python train.py --tie_word_embeddings=true --init_std_o=0.00259 --batch_tokens=65536
Each number is 128 + 24 x the weight over its row's rms, rounded and kept within 0 to 255. Layers, rows and columns count from 0. The size above them is the row's rms in percent of the matrix's.

# layer 2 MLP down (transposed), 1024x256, rms 0.0818, rows 820-919, columns 64-95
size [ 86 107  86 103  97 113 110  95 100 100  95 106 106 103 101 102 105  90  94 112  99 107  98  89 108  94 110 105 100 104  93 113 102  99  98  95  90  96  97 105  97 103  83  98 107 105  89 102  88  87  97 100 100 103  93 110  97 106 103 101 111  95 104  90  98 103 100  91 104 104  92 106  87 110  93 107 109  96 105  99  99 107  97 101  98 100 102  97  92 109 111 104  96  99  94 104  98 105  93 106]
[[125 153 181 108 140 139 135 157 152 186 115 156 142 125 136 126 129 121 102 122 146 149 116 119 138 111 136 120  71 163 147 136]
 [139 110 104 132 131 101 126 152 123 137 162 119  99 112 119  69 101 138 121 125 106 133 131 136 147 145 142  76 135 126 135 122]
 [124 162 159 151 134 137  92 137 164 142 131 142  86 156 134 167 106 177 119 176 101 104 125  99 115 108 103 153 164 151 110 117]
 [130 169 167 172 159 149 134 137 128 117 111 169 137 119 150 122 153 109  97 103 127 159 107 136 110 133 120 137  98 120 129 145]
 [109 144  79 120  92 118 129  98  98 112 119 135 110  76 122 141 119 110 102 108 112 157 121 163 126 124 122 122 147 147 178 205]
 [130 140 132 165 103 161 113 114 131 132 151 145 171 152 166 103 123 155 129 141 122 143 120  76  64 102 150 170 165 102 157  82]
 [124 133 142 168 167 155  92 109  94 121 163 102 145 115 103 116 126 143 179 130 141 163 110 122 134 127 138 122 171 120 151 158]
 [ 74  77 122 112 110 142 109 164 172 125 107  86 154 122 149 175 161 107 132 116 101 118 144 114 145 130 107 113 123 146 135 116]
 [140 161 125 112 110 121 139 121 163 155 124 114 107 160 126  46 106 113  93 137 130 108 136 146 138 139 161 140 124 140  88  93]
 [ 87 109 110 123 144 134 121 148 152 114 128 105 145 123 103 134 136 153 112 125 129 120 108 142 108 126 165 129 150 146 109 144]
 [127 132 134 117 135  94  96  76 122 157 127 145 137 102 116 132 127 147 131 126  91  95 118 126 112 138 142 138 129 142 164 135]
 [143  94 103 133 124 125 124 130 173 120 150 124 134 136 147 105 105  86  97 141 144 156 148 131 159 135 130 135 119 128 138 135]
 [ 86 138 113  66 118 150 131 136 148 121 110 143 152 130 144 155 106 151 111 129 129 173 137 149  93  60 116 138 126 146 136  87]
 [125 141 119 156 123  86  91 134 102 124  89  83 122 152 114 124 143 164 141 120 114  84 113 136 135 142 125 114 132 115 130 105]
 [115 156 113 145 164 127 147 158 131 194 124 164 113 114 113 151 115 146 156 138 140 123 122 153 124 133 135 140 131 130  82 123]
 [112 125 118 132 121 173  92 134 141 156  98 122 121 118  77 137 143 115 122 148 119 138  98 125 106 121 182 116 131  71 129 137]
 [ 68 134 147 135 133 148 114  79 146  97 112 146 166  87 194 136 126 135 116 104  56 135 115 143 138 150 111 102  84 178  90 196]
 [139  73 120 156 110 120 168 110 125 122 106 119 139 108 104 134 124 142 162 127  83 138 107 122 173  77 133 156 140 128 139 134]
 [146 145 118 103 130 106 104 109  98  77 151 116 143  77 138 111 119 115  98 151 160 130 133 135 129 119 154 164 105 122 129 131]
 [159 118  96  96 137  97 150  89 115 149  89 112 149 107 144 144  98 106 114 132  99 110  84  96  86 124 114 114 145 127 100 115]
 [141 118 109 148 148 147 112 139 122 160 123 152 128 168 140 110 128 172  99 148 153 130 135 119  86 102  97  75 162 135 144 116]
 [122 114 135 113 147 130 172 135 130 125 118 130 155 152 152 107 110 171 123 124  77 142 136 112 121 122  96 129 113 130 154 178]
 [159  95 116 129 124 150 146 143 179 122 145 156 122 125 162 109  85 121 129 124  80 124 151 139 130 177 122 111 116 112 112 145]
 [138 132 159 119 123 162 142 118  98 142 142 123 171  94 139 162 101 144  86 168 126 110 128  93 152 109 167 117 127 151 114 114]
 [137 115 123 174  70 135  61 123 125 112 123 147 136 104 152 124 156  91 136 118 111 145  99 115 125 160  65 146 101 162 108 110]
 [117 131 132 176 122 147  92  94 139 110  85 108 114 149 163 121 152 115 102 121 157 132 112 136 153 120 136 147 143  85 112 126]
 [143 151 142  86 149 135 145 137 109 104 103 143 150 148 119 140 118 171 145 130 120 152 163 167 100 133 157 141 121 169 132 129]
 [120 147 177 131 136 162 138 124  99 134 108  90 136 115 127 119 111 137 141 169 149 137  98 133 118 133 123 126 120 164 120 135]
 [130 126 160 132 157 132 185 130 129 131 143 113 149  72 150 148 140 165 102  91 143 141 141 126 156 112 108 142 142  96 134 145]
 [128 130 144 130 165  99 130 162 151 164 132 116  68 156 145 125 110 135 140 115 143 142 112 132 135 140 123 122 119 102 140 107]
 [ 96 169 138 189 131 127 117  96 102 144 116 146 128 125 153 138 123 140 129 158 118 103 105 140  83 109 104 122 182 105 102 134]
 [131 122 186 109 157 161 141 157 150 140 137 114 101 147 176  96 131 137 154 114 109 159 189  58 131 143  93 141 129 143 138 127]
 [118 132 113 130 121 156 109 105 150  95 105 143 168  96 154 157 133 158 132 112 126 138 162  81 104 166 115 113 105 167 150 124]
 [125 169 150 175 105 173 127 114 135 147 134 112 167 132 130 124 164 156 110 131 160 107 129 128 130 128 127 151 157 169 144 158]
 [117 144 116 108 133 102 131  77 148 136  85 122  98 156 129 108 119 107 101 145  94 136 166 128 125 126  94 119 164 119 115 105]
 [139 183 110  95 125 101 163 151 179 135 103  91 138 141 114 150 132 133 125 145 101 140 121 107 137 163 195 120 162 129 148 141]
 [159 122 110 120  99 102  97 162  61 125 108 141 140 131  84 127 112 128 129  64 134 101 115 115 116 111 156 154  83 109 140 102]
 [126 126 146 112  60 159 131 130 133 117 148 138 174  96 145 120 144 134 121 154 101 165 127 114 127  87  74 159 127 130 103 119]
 [ 96 168 133 115 137 148 141 134 164 178 136 113 153 119 171 136  70 122  92 125 127 153 132 104 151 108 120 131 142 134 135 126]
 [122 134 130 122 194 134 152  66 115 110 147 113 153 132 101 107 133 136 101 130 141  88 152 116 125 122  92 146  89 125 151 100]
 [137 123 106 161 157 107 171 131 151 124 128 154 133 101 144 162 163 174  82 143  89 119 123 125 108 125 140 155 120 144 113  89]
 [139 106 146 137 161  97 153 122 119 112 165  66 118 115 123 157  73  99 121  93 139 127 144 144 137 111 101  96 125 113 167 126]
 [153 136 110 130 171 118 145 170 139  90 140 134 123 128 128 120 124  78 192 130 150 139 149 159 133  82 156 138  52 140 157 132]
 [134 152 121 146 152 113 118 106 111 125 129 132 141 136 135 100 133 141 155 157 110 155  95 129  84 124 124 166 140 106 111 108]
 [131 138 121 144 121  97 129 144 110  83 148  98 149 100 122 122 105 157 165 144  94 137 131 136 133 137 150 145 152 129 126 103]
 [143 127 147 147 122  95 161 116  94 118 150 161 141 132 137 134 116  80 171 143 112 150 128 142 116 184 131 122 169 152 166 157]
 [124 168 125 106 157  87 138 146 122  65  94 145 114 156 174 100 145 120 134 183 134 139 129 135 114 172 149 115  82 140 148 152]
 [131 146 147 154 144 124 118 144 110 137 148 146 120 163 129 125 143 178 130 167 107  94 115 144 157 163 145 110 102 115 135 110]
 [145  76  69 170 142 110  91 113 129 118  64 135 128 122  92 161 136 128 144 143 103  80  95 166  98 127 147 139 107 110 133 167]
 [104  99 123  69 126 177 113 135  96 117 129 118  83 157 123 104 141 116 119 128 130 167 119 146 107 154  98 131 169 168  90 132]
 [144 150 100 141 183 101 105 141 130 107 111 132  85 173 117 152  94 123 132 125 157 152  78 170 113 110 143 127 146 112 117 108]
 [ 79 107 151 151 139 125 135  71 124 107  98 155 155 123 135 127 109 108 108 123 145 129 151 159 118 154 120 155 125 140 125 145]
 [129 164 140 136 110 161 126 132  92 136 195 106 154 119 162 122 126 129 128 124 119 151 153  98 122 148 101 138 111 140 174 115]
 [121 112 140 118  76 110 122 117 121 167 147  84 101 148 121 131 152 134 129 148 177 133 101 124 153 144 166 108 116 118 102 144]
 [126  93 162 102 153 121 109 135 125 133 119 153 127 141  84 112 102 122 142 128 152 102 116  89 138 132 118 110 135 107 105 142]
 [130 141 145 114 119 119 112 142 108 145 143 129 143 142 132  77 165 105 159 134 109 141 138 117 188 149 172 103 189 143 131 149]
 [165  94 134 115 163 200  76 126 108 155 177 118 122 152 136 107  95 145 152 106 145 106 107 155 140 118 137 135 155 115 102  98]
 [135 150 119 105  76 146 104 124  91 114 124 143 114 117 138 126 118 132 131 113 124 149 150 115 129 133 139 152  80 154 166 100]
 [137 141  99 130 133  96 142 144 105  78 134 122 114 162 130 143 155 102  98 163 156 126 127 101 151 125 133 136 157 117 124 158]
 [133 134  97  81 119 143  87 145 137 129 137 119 137 108 114 111 115 163  97 106  93 154 108 106 145 118 127 126 128 145 122 125]
 [121 117 156 118 130 142 130 106 117 119 159 122 123 203 143 160 106 160 137 120  85 120 116 113 132 131 148 165 149 150 145 132]
 [ 98 132 164 130 134  63 116 129  71 119 126 106 153 146 113 107 138 118 136 125 140 123 118 143 134  93 134 165 151 148 125 140]
 [ 98 129 109 139 108 141 113 142 131 178 180 142 106 149 116 157 135 140 142 134 141  83 116 105 149 123 155 133 130 124  87 124]
 [124  88 137 117 142 134 121 103 116 133 120 135  89 136 144 146 125 154 118 113 142 159 140 163 123 166 114  82 135 131 101 126]
 [114 126 161 110 200 150 115  95 136 143 132 117 127 116 134 152  68 138  86 104  90 104 109 152 129 131 155  86 120 161 172 143]
 [125 109 118 136 129 138 147 137 171 123 104 122 141 116 129 136 150 121 160 123 149 119 158  80 132 146 119 146  72 138 168 113]
 [ 74 110  79  96 184 133 125 130 151 127 145 137 164 120 151 133  97 132  99 168 114 110 130 151  98 138 139 117 147 138 190 160]
 [140 119 121 101 123 108 114 180 187 115 117 141 107 125  93  97 121 124  97 135 124 140 129  84 114 121 112 114  93 125 124 161]
 [126 145 133 139 110 129  91 139 126  91 140 163 159 138 147  85 161 149 143 123  96 106  77 130  83  96  90 156 113 123 174 101]
 [142 155 115 138 151  98 121 130 109 123 103 125 112 101 120 126 128 114 117 129 104  95 134 128  99 138  99 150 111 124 109 127]
 [148 140 156  97 115 109 111 136 136 121 114  96 148 118 129 106 151 102 149  94 111 167 131 153 149 128  85 153 103 111 159  89]
 [123 121 120 116 110 114 129 141 128 113 133 105 107 110 126 160 148 164 153 125 127 147 119 143 141 143 155 155 114 101 111 185]
 [121 149 133  93  75 154 159 108 144 123  97  89 134  96 130 143 117 139 130 164 140 122 133 173 113 114 156 144  74 147 154 146]
 [127 123  95 140 154 151 130 118 132 195 153 131 122 115 113 152 162 151 123  81 116 181 143 119 126 107 114 124 161  79  84 165]
 [114  94 111 136 138 102 114 113 125 118  95 126 128 111 160 139 120 127 129 135 129 143 159 122 107 112 132 154  88 128 167 146]
 [ 99 167 134 105 137 152  94 138 136 105  88 137  95 123 149  85 118 108 100 105 120 134 134 173 141  90 135 130  91 126 164 153]
 [133 136 125  98 165 113 146  84 104 177 138 127 133 152 156 132 137 124 108  91 110 146 134 133 143  98 148 123 139 151 128 122]
 [118 126 133 148 165 135 124 150 122 121 154 143 108 153 100 121  87 118 148 140 143  97 134 146 104 127 114 115 160 112 111 123]
 [157 125 127 159 168  99 102 118 168 144 102 129 166 104 160 111 139 103 126  76 133 123  99 140 155 108 104 125 152 106 139 148]
 [149 120 141  94 134 111 146 129 134  67  91 137 131 125 129 144 142  91 127 127 166  85 112 158  84 136 154 157 128 163 138 158]
 [120 127 133 132 163 113 121 183 161 121 133 147 130  61 131 136 140 109  93 163 117 156 118 167 121 143 135 130 129 152 135 116]
 [148 174 149 113 114 137 122 133 107 145 107 119 102 127 141 122  86 131  83 163 155 115 127 106 147 128 139 146 168 116 174 107]
 [150 116 107 119  99 131 144 101 129 152 132 123 136 126 109 165 134 120 163 161 124 163 110 140 131 126 127  87 160 103  92 124]
 [118 144  92 106 166 117 142 108 181 107 154 109 138 146 161 106 104 127 162 111 134 106 166 117 114 144 161 124 155 133 115 135]
 [123 146 108 123 129 119 155 147  96 117  94 125 126  97 124 150 105 147 144 129 131 105  94 145 115 122 114  99 121 163 127 152]
 [122 141 141 156  95 168  93  89 145 122 105 104 122 141 133 157 126 122 126 152 133  99 155 108 148 162 119 155 107  95 188 149]
 [124 139 159 158 120  87 156 132 136 103 115 155  90 114 160 119 133 135  99 104 138 156 111 132 136 145 168 124 160 132 153  70]
 [102 119 131 111 138 141  91 152 140 133  99 117 135 145 109 170 132 111 133 117 119 105  81 168 154  94 131 127 114 119 170 137]
 [143 149 147 134 132 131 104 113 138 151 125 155 113 130 120 102 115  86 123 141 121 142 125 165 103 143 152 158 132 161 157 134]
 [151 150 136 144 131 141 127 123 124 135 120 110 139 119 109 165 147 102 148 143 138 104 105 121 142 121 118 127  82 143 106 171]
 [ 95 124 146 105 157 162 158 144 131 131 123 147 150 156  95 126 102 132 131 120 122 121 137 133 162 151 139 132 155 185 128 120]
 [110  94  97  77 146  77 142 125 115 139 138 126 139 105 181 159 138 183 107 133 121 157 129 166 123 119 130 142 154 152 120 117]
 [116 159 153 143 126 125 166 143 150 168 133 139 108 150 145 126 121 177 130 104 150 127 125 128 124 159 130 134 107 164 147 104]
 [106 136 131 117 135 131 112 146 133 116 111 128 105 163 161 159 140 126 114  94 124 123 136  87  68 102 121 175 164  78 109 115]
 [112  77 115 120 173 151 178  97 151 113 123 121 139  88 149 107 122 128 159 120 118 104 152 111 134 115 129 123 112 112 111 125]
 [109  86 115 115 128 125 123 131 140  91 146 119 123  83 112 109 162 129 128  94 136 158 112 172 155 131 131 130 115 146  99 151]
 [131 148 121 158  91 137 119 150 102 131 110 139 168  96 118 152 150 133  88 110 123 110 152 139 146 156 118 144 135 154 106 142]
 [ 82 142 129 154 147 118 101 124 165 137 150 123 127 117 126  89 124 146 166 154  81 123 156 142 121 137 128 127 139 166 107 131]
 [129 152 158 118  72 135 108  99 140 144 126 147  93 107 120 125  97  95 144 164 130 104 122 160 115 164 120 147  78 122 149 130]
 [ 92 155  93 162 132 129 140 167 103 144 101 148  96  94 149 161 111  87 146 132 117 139 119 140 131 148 144 128 116 168 122 150]]
# layer 2 MLP up, 1024x256, rms 0.092, rows 821-920, columns 64-95
size [101  66 101 113 106 107  92  99  99 103 109 114 103 105 110 103  85  97 113  73 106 109  88 110  90 116 114  92 107  87 119 100  92 105  88  84  95  90 114  97 111 101  89 105 121  89  91  86  87  89 107 105 105  89 100  94 106 107 109 109 107  98  94  99  90 107  89 100  96  87 111 100  99  98 126 119 107 106 109 115 111 103  92  90  89  96  94  90 104 117 110  91  94  98 104 104 104 101  97  82]
[[121 162  92 157 130 108 134 137 101 106 118  99 134 162 156 116 105  97 133 136 124 134 137 130 132 145 138  71 111 146 177 135]
 [164 110 129 121 129 149 181 141 147 142 128 104 158 135 142 104 138 101 178  72 129 158 140 159 154 133 122 117 157 179 135 140]
 [126 130 143 157 142 149 169 139 114 157 100 101 132 121 166  89 116 135 131 148 175 147 133 125 151 116 123 121 135  97 152 168]
 [180 118 149 130 122 136 163  94 143 102 140 114 127  69 143 123 118 150 160 129 125 111 125 146 141 117 156 116 115 108 152 131]
 [139 155 186 150 159 148 140 175 128 164 103 117 141 115 124 149 124 113 157 161 138 120 117 150 100 156  61 107 142 129 145  78]
 [119 170  99 144 141 164 101  76  95 142 186 157 164 125 162  90 101 123  62 123 146 143 157 137 136 161 163  96 151 138 184 163]
 [165 146  79 133 114 119 122 130 115 135 104 155 130 182 139 138  76 111 134 131  93 111  92 133  97 122 132 127 134 110 128 104]
 [154 149 135 138 125 141  97 139  98  97 144 123 133 101 105  91 147 157  83 103 126 192 163 116 126 111 149 128 129 105 104 138]
 [121 103 150 158 177 108 114 131  89 148 143 113 112 139 117  91  90 115 148 101 133 144 142 105 140 121 150  92 113 137 113 131]
 [113 102  52 145 148 152 128 160 102 106 135  87 124 139 121 180 148 127 121 132 126 195  78 155 135 142 164 140 110 104 128 121]
 [134 120 123 169 132 110 122 149 125 138 106 111 115  84 160 175  80 103 129 107 106  75  96 123 137 126 128 128  93 133 167 114]
 [143 113 116 166 141 176 133 121  66 151 154 119 128 109 111 155 117 134 141 108 143 107 148 151 135  96 143 109 112 115 144 122]
 [123 163 145 179 143 116 144 109 135 125  96 132 142 141 152 112 129 102 164 132  95  98 132 105 123 152 104 135 132 107 142 127]
 [158 118 171 105 142  95 119 122 111 153 143 133 171 112 146  87 156 153 108 141 146 157 159 100 153 155 131  69 148 122 111 144]
 [112 111 150 106 135  90 121 107 138  92 126 169 114 165 151 149 123 149 107 132 123 124 126 143 107 174 112 157 162 113 125 123]
 [112 133 130 176 147 144 116 149 136 129 135 123 145 138 129 151 147 145 116 136 117 101 157 113 119 126 112 132 120 111 143 157]
 [106 165 130 128 121 137 130 107 130  95 128 136 128 154 140 128 125  84 158 149 113 122 191 120  92 194 105 108 143 156 130 163]
 [119 121 125 111 118 128 137 139 150 140 108 136 137 132  88  95 122  97 171 127 122 172 140 118 116 116 103 127 146  88 133 130]
 [136 112 161 135 113 103  47 187 124 128  81 152 135  87 180 153 101 131 140 135 171 118 125 107 103 152  94 114 118 119 124 127]
 [ 77 123 132 147 143 133 160 106 133 160 144 103 158 188 149 111 136 139  77 131 177 144 113 147 156 139 156 112 122 144 139 164]
 [170 132 148  79 112 129 139 166 110  88 118 101  98 142 143  83 131 147 147  87 132 168 139 102 133 116 154  81  89 144  73 136]
 [142 118 118 110 154  97 162 118 132 149 124 142 131 140 130 158 155 138 137 124 127 151 161  96 149  85 145 121 123 116 133 114]
 [156 126  74 163 180 184 111 133 160  99 126  77 125 146 132 131 121 162 137 136 141 149 107 104 160 127 107 130 162 119 102 141]
 [143 121 168 167 106 173 111 138 106 155 125 133 138 123 129 148 153 117 116 133 132 137 155 104 128 142  98 106  87 107 151 123]
 [205 134 138 146 124 120  96 160  98 116 113 138 137 123 151 104 152 145  89 128 142 136 132 152 132 128 191 131 123 133 144 134]
 [128 147 128 106 133 185 107  93  98 134 121 151 125 144 115 118 182 147  95 158 122 106 131 129 135 133  94 146 169 101 129 147]
 [112 111 203 155 137 114 153 144  90  77 122 127 160 114 128 158 139 111 147 125 167 144 103 126 115 134 106 120 173  82 139 132]
 [142 202  88 151 185 124  83 102 168 129 148 114 121 163 123  95 158 136 133 103 126 143 142 126 117 162  74  92 144 116 174  93]
 [157 119 125 145 136 145 112 135 107 130 110 105 139 110 135  88 136 145 135 113 132 173  83 126 134  88 107 166 146 123 145 112]
 [122 131 131 124 134 111 128 158 116 155 138  86 151 128 181  87 157 145 158 114 107 134 110 148 114 132 121 114 168 126 125 111]
 [134 133 146 149 111 116 140  98 146 130 121 110 130 132 116 149 111 126 125  93 149 188 142 125 182  97 149 120 136 108 137 129]
 [112 148 161 143 145 161 144 108 125  89 103 140  98 136 104 110 144 172 153 146 101 162 113 141 131 119 125 113 114 131 178 109]
 [126 154 114 125 148 127 145 158 107 148 144  85 117 151  68  76  93 122 132  96 125 109 127 109 128 115 120 138 127 127 124  95]
 [123 145 155 124 144 122 130 134  87 131 134 102 132 128 149 128 141 153 131 151 157 128 132 141 106 162 120 112 119 106 123 135]
 [138 125 119 165 137 109 113 108 136 138 141 133 131 103  95 130 156 123 135 153 154 100 162  91 178 104 119 154 160 116 123 177]
 [124  88 169 129 124 123 128 109 135 144 131 105 151 116 125 162 148 110 141 101 111 122 147 141 120 151 166 119 129 163 128  90]
 [121 161  56 146 144 128 160 106 174 144 135 107 127 142 135  94 146 147 128 135 121  87 120 128 137 165 148 130 109 148 164 179]
 [127 110 105  93 145 108  98 124 136 121 111 103 147 108 101 128 149 116 138 128 125 194  88  99 119 120 114 108 136  92 122 147]
 [118 129 124 123 148 126 124  84 139 136 126 149 124 144 135 153  98 130 173 103 121 113  83  79  79 122  87 136 110 122 122 149]
 [130 112 102 156 113 127 150 146 141 119 178 109 112 156 116 134 111 140 112  87 187  98 133 116 130 129 155 134 142 117  81 123]
 [162  95 132 141 100 154 129 139 125 178 146  47  83 155 148 112 139 110 116  97 140 137 132 150 112 143 115 170 147 148 101 124]
 [107 120 105 163  92 118 141 139 134 138 140 129 102 131 108 154 102 134  80 130 115 128 119 114 148 147  99 169 153 127 125  96]
 [115 137 122 114 155 164 138 158 175 118 123  84 150 130  81 114 127 128 125 112 117 116 129 129 153 158 114 144 165 146 134 133]
 [118 142 131 130 122 156 108 144 139  89 129 116 114 115 130  58 139 145 150  95 113  85 153 127 139 126  90 132 102 162 137 124]
 [145 144 190 174 126  89  92 107 124 101 174 114 123 142 174 122 124 196 149 119 127 125  71 135 133 117 128 147 118  95 168 149]
 [138 122 106 150 122 134 125 123 159 129 177 172 168 138 115 106 100 114 165  89 113 148 121 134 131 125 135  74 159 111 128 166]
 [106 158 122 113  97  92 117 121  76 147 145 145 105 133 135  82 124 147 101 103 135 124 135 136  93 135 130 138 119 122 120 152]
 [137 132 123 105 128 172 119 174 166 114 119 123 167 129 123 133 134 152 129 109 143 115 169 121 132 104 149 128 119 106 109 136]
 [142 149 128 135 106 123 138 118 166 119 125 138 127 123 112 142 169  99 113 136  98 124 110 139 140 135 125 167 124  90 113 116]
 [107 145 134 121  95  74 133 103 156 121 161 129 133 128 139 112 144  91 125 126 141 130 179  94 166 108 140 109 150  76 116 167]
 [121 121 123 159 105 148 145 152  97 136 122  89 130 159 121 150 164 179 149 122 131 140 152 144 120 125 124 126 137 128 131 105]
 [110 144 115 143 138 147 100 100 176 133 143 141 153 144 140  99 134 119 148  93 154 155 101 108 123 128  97 150  97 135 132 109]
 [135 131 127 172 105 138 148 146 145 148 136  96 105 142 165 138 186 111 170 146 143 187 120 137 147 104 174 145 109 129  96 133]
 [146 162  94 165 132 121 137 150 148 132  93  82 118 133  83 136 148 164 116 141 116  97 116 157 129 142 123 147 113 105  91 145]
 [109 161 117 142 125 107  88 110 151 100 169 152 148 128  97 103 132 136 102 114 130 120 125 148 137  81 140 121 122 106 107 124]
 [171 122 116 143 130 153  59 113 164 155  99  93 141 105 143 172 150  78 109  96 132 130 134 115 163 126 111 135 123 120 147 135]
 [167 120  98 152 170 159 122 149 119 133  89 169 156 133 100 122  90 132 108 121 112 115 128 178 146  94 118 112 152 128 100 129]
 [173 132 124 141 134 146 110 146 134 154 109 136  83 127 124 120 161 192 155 162 130 133 144 104 141 151 191 127 157 148 109 131]
 [169  98 126  84 117 118 166 120 103 150  84 115 145 156 139 135 129 117 154 121 167 106 109 153 107 134 112 128 155  94 124 168]
 [138 139 137 126 134 149  76 104 162 154 145 117 114 151 143  90 114  63 133  83 161 120 150 121 121  99  88 132 123 135 151 182]
 [154  93 126 136  61 131 134 143 142 111 149 123 113  92 116 150 122 129 135 109 110 112 121 112 141 119 111 145 140 130 118 142]
 [171 176 125 142 107 124 115 128 117  93 122 130 132 140 130  64  88 154 163 108 128 151  90 154 126  90 102 121 128 125  91  92]
 [128 166 149 175 116 129 115 129 136 116 112 146 102 101 136  96 133  96 133 166 125 182 153 131 116 105 134 107 121 138 130 156]
 [120 170 133 137 156 145  89 113 132 141 138 112 164 143 136 151  86 131 106 108 119 123 166 113 104 156 158  89 163 136 125 158]
 [126 118 133  85 111 138 134 151 124 110 128 124 139 140 102 182 124 161 130 134 146 149 146 144  89 140  88 141 131 144 161 147]
 [113 127 109 160  70 126 142 136 165 149 109 144 109 124 125 130 112 142 115 134 128 151 106 114 154  82 124 119 151 128 145 175]
 [122 158 101 160 122 134 152  99  77 155 102  93 114 160 129 164 168 141 134 164 134 146  77 151 142 136 108 125 132 139 106  87]
 [156 167 163 151 151 126  97 116  72 127 100 100 132 124 145 119 153 159 142  98 177 114 157 142  76 104 106 193 110 111  91 113]
 [156 107 172 101 147 145 136 192  88  80 155  96 118  82 136 121 150  99  79 130 133 138 151 165 128  87 102 114  88 151 172 153]
 [118 133 121  96 106 111 136 132 163 104 172 111 142 139 139 110 130 183 126 129 120 122 113 163 183 130 152  59 123 166 100 122]
 [ 77 155 118 122 128 122 144 117 108 144 164 122 116 120 159  99 123 104 130 113 115  92 143 108 118 134  76 100 120 114 105 115]
 [130 144 100 130 144 143 102 136 135 118 102 163 114 162 150  96  81 155 147  72 104 106 111  73 133 143 122  93 146 106 134 133]
 [107 146 166  87 136  98  88 155 155 128 127  96 107 152 109 141 108 119 131 110 136 141 132 151 118 139 111 138 121  97 118 115]
 [128 146 115 154 136 108 153 128 116 114 146 150 115 168 126 118 171 119 111 122 168 117 137 146 149 146 117 130 170 122 174 134]
 [100 114 161 128 114 130 117 123 106 135 136 139 144 116 178 133 164 130 156  82  79 101 131 157 170 127 126 109 146 126 104 145]
 [171 129 111 157 163 112 133 117 141 131 171 165 124 150 143 145 146 117 149 104  97 130  89 122 124 128 133 135 141 116 130  54]
 [155 157 113  90 107 142 109 127 113 161 167 114 128  90 149 143 139 164 152 127 113 124 125 119 152 122 113 120 156 127 134 154]
 [ 90 131 113 159 136 106 116 108 106 118 164  92 124 140 100 122 106 145 108 146 109 161  74 106 113  91 169 111 158 139 113 137]
 [ 80 141 163 113 100 137 111 123 133 109 165 110 129 126 167 120 159 129  98 114  66 148 128  93 169 110 125 153 166 134 115 104]
 [123 140 162 142 109 152 175 149 126 103 145 130 126 135 106  97  88 141 128 109 125  88 130 164 126 133  97  92 116 143 139 107]
 [148 123  81 136 113 146 105 124 108 113  81 185 126  91 131 145  94 175  94 144 131 129 141 104 137 153 161 128 109  95 135 120]
 [163 105  98 113  81 109 110 101 173 147 115 137 105 119 155 126 137 141 116 109 149 131 127 169 104 121 126 115 116  92 138 160]
 [124 138 108  92 120 119  95  94  88 193 107 125 136 147 111 187 142 132 114 130 104 112 140  71 110 143 112 126 126 119  99 138]
 [155 156 136 133 106 147 109 136 143 153  93  82 174 134 109 126 110 107 121 112 149 111 114 132 161 142 125  98 105 111 119 125]
 [150 144 116 132 127 156 115 166 134 163 151 109 157 107 172 100 136 141 106 124  94  83 129  97 116 123 122 122 158  97  74  90]
 [112 163  93 125 152 111  91 138 147 153 141  71 131 143 121  99 156 128 133  97 110 136  94 109 125 109 142 134 143  93  96 105]
 [161  96  97  97 103 134  64 182 129 106 160  83 149 154 152 127 120 135 138 122 131 120 147 162 127 140 115 105 144  81 152 107]
 [132 155 159 107 125 121 119 129 100 140 100 115 101 131 123 152 104 155  86 141 128 121 157 107 100 119 119 132 117 150 148 117]
 [116 122 126 131 123 101 192 118 131 124  94 174 116 118 137 125 105 119 137 135  85 104 115  91 124 116 136 153 111 103 117 120]
 [165 144 117 142 142 164 110 150 126 161 115 151 128 128 127 103 113 155 162 140 132 142 102  89 154 144 119  97 162 131  92 140]
 [137 137  85 195 146  93 134 112 146 125 108 118  82 112  92 163 150 127 146 117  95 145 137 147 138 112 114 101 134 110  91 138]
 [192  90  87 147 111 134 121  93 128 133 121 115 114 134 112 126 163 130 113 114 104 148 109 127 134  82 150 141 135 100 134 102]
 [126 101 158 158 138 156 107 145 147 139 127 169 144 124 136 124  96 125  98 141 112 120 172 125 102 142 116 126 137 143 162 167]
 [112 192 166 169 124 107  98 158  98 111 143 106 164 118 119 120 128 101  87 131 112 154 127 141 106 163 105 125 144 175  92 102]
 [127 118 125 124 138 128 114 141 154 134 141  95 140 148 128 163 156 130 151 113 109 129 112 128 156  90 101 127  93 131 121  79]
 [ 96 106 146 139 192 107 161 131 126  94 132 148 148 156 147 110  86 125 143 166 134 147 159  88 118 109 147 127 122 134 128 134]
 [ 86 106 152 148  66 164 106 119 129 158  47 109 125 103 110 138 121  98 142  96  99  46 117 106 131 169 151 104 112 143 112 136]
 [115 172 143 146 120 128 155 135 116 144 123 140 115 119 100 179 165 109 157 148 165 152 110 183  83 116 121 100 143 114 133 120]
 [132 123  94 130 103  87 114 176 105 155 112 112 104 152 136 143 107 147 140 104 136 155 110 127 145 168 120 123 131 141 113 138]
 [147 159 133 117 128 198 116  95 131 108  87 155 113 137 139 177 116 132 128  98 151 171 134 135 127 112 155 114 106 145 110 106]]